{"n_layer": 11, "d_model": 320, "n_head": 5, "n_kv_head": 5, "head_dim": 64, "d_mlp": 640, "vocab_size": 8192, "activation": "relu", "norm": "rmsnorm", "norm_place": "pre", "norm_eps": 1e-05, "positions": "rope", "rope_base": 10000.0, "rope_fraction": 1.0, "qk_norm": false, "attn_scale": 0.125, "bias": "none", "tie_embeddings": false, "parallel_block": false, "init": "uniform", "init_std_qkv": 0.0273, "init_std_o": 0.0339, "init_std_up": 0.0391, "init_std_down": 0.0391, "optimizer": "soap_variant", "lr": 0.00927, "lr_mult_qkv": 0.5, "lr_head": 0.00462, "grad_clip": 1.0, "warmup_steps": 200, "schedule": "wsd", "decay_fraction": 1.0, "decay_shape": "pow", "final_lr_fraction": 0.05, "batch_tokens": 65536, "seq_len": 1024, "doc_mask": true, "train_tokens": 293100000, "steps": 4473, "dataset": "wikipedia_en"}
Each number is 50 + 15 x the weight over its row's rms, rounded and kept within 0 to 99. Layers, rows and columns count from 0. The size before them is the row's rms in percent of the matrix's.

# up: layer 4 MLP up, 640x320, rms 0.0391, rows 625-639, columns 64-95
# down: layer 4 MLP down (transposed), 640x320, rms 0.0391, rows 625-639, columns 64-95
up625 098:27 51 41 50 54 41 48 60 30 06 63 59 37 41 55 46 38 39 63 35 56 43 45 66 40 39 61 38 55 66 86 51
down625 092:64 43 81 58 52 65 50 41 48 68 37 32 57 52 42 55 76 49 37 83 74 77 63 46 53 34 27 76 53 61 30 33
up626 099:66 63 51 66 64 41 47 60 50 44 27 33 44 28 38 41 46 46 28 49 66 39 46 31 06 25 74 53 28 56 44 34
down626 102:24 29 29 53 39 50 39 41 48 48 65 60 27 47 47 36 45 40 80 49 55 87 50 55 43 48 25 43 63 56 36 38
up627 120:78 51 34 28 54 26 38 47 13 68 55 37 31 38 54 40 49 51 52 87 38 37 41 49 57 59 28 65 50 48 47 33
down627 116:43 57 35 57 48 19 49 45 38 59 70 55 59 37 75 45 59 67 25 42 73 70 26 50 36 75 73 51 46 49 56 64
up628 101:37 80 46 65 29 46 50 86 56 57 41 37 38 60 50 56 60 30 40 66 74 55 23 30 48 44 61 45 73 61 40 59
down628 100:47 26 54 44 71 48 59 50 41 58 53 52 64 31 41 48 49 67 46 39 44 52 68 55 54 59 52 47 19 32 57 38
up629 095:45 17 26 38 53 47 52 42 47 48 54 40 59 68 67 53 42 46 45 43 62 30 50 28 65 63 72 32 60 49 35 56
down629 092:62 66 60 49 53 67 61 42 37 41 41 67 40 65 48 59 20 58 48 55 30 74 37 74 36 30 57 56 50 50 54 40
up630 105:34 51 91 44 22 62 75 61 50 17 42 46 22 56 35 61 49 43 60 37 34 46 54 38 37 56 82 59 80 56 55 49
down630 095:60 40 27 52 85 34 24 31 49 91 55 74 73 44 74 40 62 55 25 65 77 75 45 65 52 49 16 50 28 47 39 39
up631 098:65 33 46 17 36 76 52 67 54 54 37 32 63 40 66 56 33 39 50 40 42 58 35 60 33 32 40 55 81 41 40 71
down631 097:29 67 42 85 63 41 42 56 57 42 58 39 33 62 46 54 49 51 46 66 77 48 66 35 72 63 79 36 36 67 39 46
up632 102:42 66 62 17 48 54 58 45 56 39 44 65 48 36 55 57 46 44 42 86 69 48 61 63 36 25 60 37 66 38 40 36
down632 101:43 46 65 57 54 38 38 69 57 63 39 37 56 55 47 43 40 41 55 44 35 45 48 19 43 80 50 69 03 51 57 62
up633 106:42 39 48 56 44 42 47 32 51 23 50 43 55 46 66 55 41 33 56 27 67 45 54 41 50 57 31 48 78 59 22 33
down633 095:54 57 44 64 67 25 47 68 27 69 78 67 57 48 30 55 67 61 44 64 52 62 49 28 32 47 50 42 34 32 47 79
up634 106:50 50 62 56 61 41 67 52 40 68 48 50 35 55 54 21 33 22 32 67 27 48 73 53 73 48 59 57 74 78 54 67
down634 095:44 38 52 46 39 63 37 51 33 31 55 55 62 57 45 64 71 62 74 49 63 43 33 52 31 32 24 51 35 41 54 51
up635 109:46 52 67 43 33 71 52 87 48 57 59 53 61 34 32 55 42 73 35 71 37 54 51 56 94 50 65 35 14 26 57 44
down635 125:70 67 44 52 66 57 72 29 41 42 64 54 50 57 55 61 56 33 50 45 53 16 79 39 62 46 56 52 74 66 29 44
up636 099:49 51 66 42 46 31 52 81 57 60 54 28 71 74 62 53 23 36 43 20 83 58 33 32 64 49 50 18 49 26 27 71
down636 097:41 53 45 40 70 81 57 17 54 74 51 69 44 22 23 26 64 47 65 58 51 50 55 62 54 67 80 73 61 63 33 26
up637 099:29 60 46 39 43 78 49 59 53 74 16 39 57 49 36 62 50 57 63 49 69 56 39 29 52 73 61 34 58 74 46 45
down637 104:68 47 51 51 68 44 45 37 36 25 40 75 47 67 51 42 51 43 39 48 45 23 62 44 46 41 45 67 38 44 56 51
up638 105:43 39 59 63 50 59 38 57 50 54 62 63 46 55 27 32 65 36 79 52 60 57 51 52 83 55 75 64 36 87 76 60
down638 106:04 34 35 83 53 65 50 42 67 67 61 49 51 57 72 54 35 52 39 31 59 51 69 56 47 29 60 42 47 42 39 28
up639 098:47 59 45 26 37 52 51 35 40 50 60 51 42 49 91 35 25 56 81 66 69 44 37 55 46 47 66 32 41 43 52 41
down639 111:29 66 53 45 30 42 55 38 59 65 41 23 30 51 40 19 57 63 49 47 47 24 49 54 29 55 48 48 54 99 36 67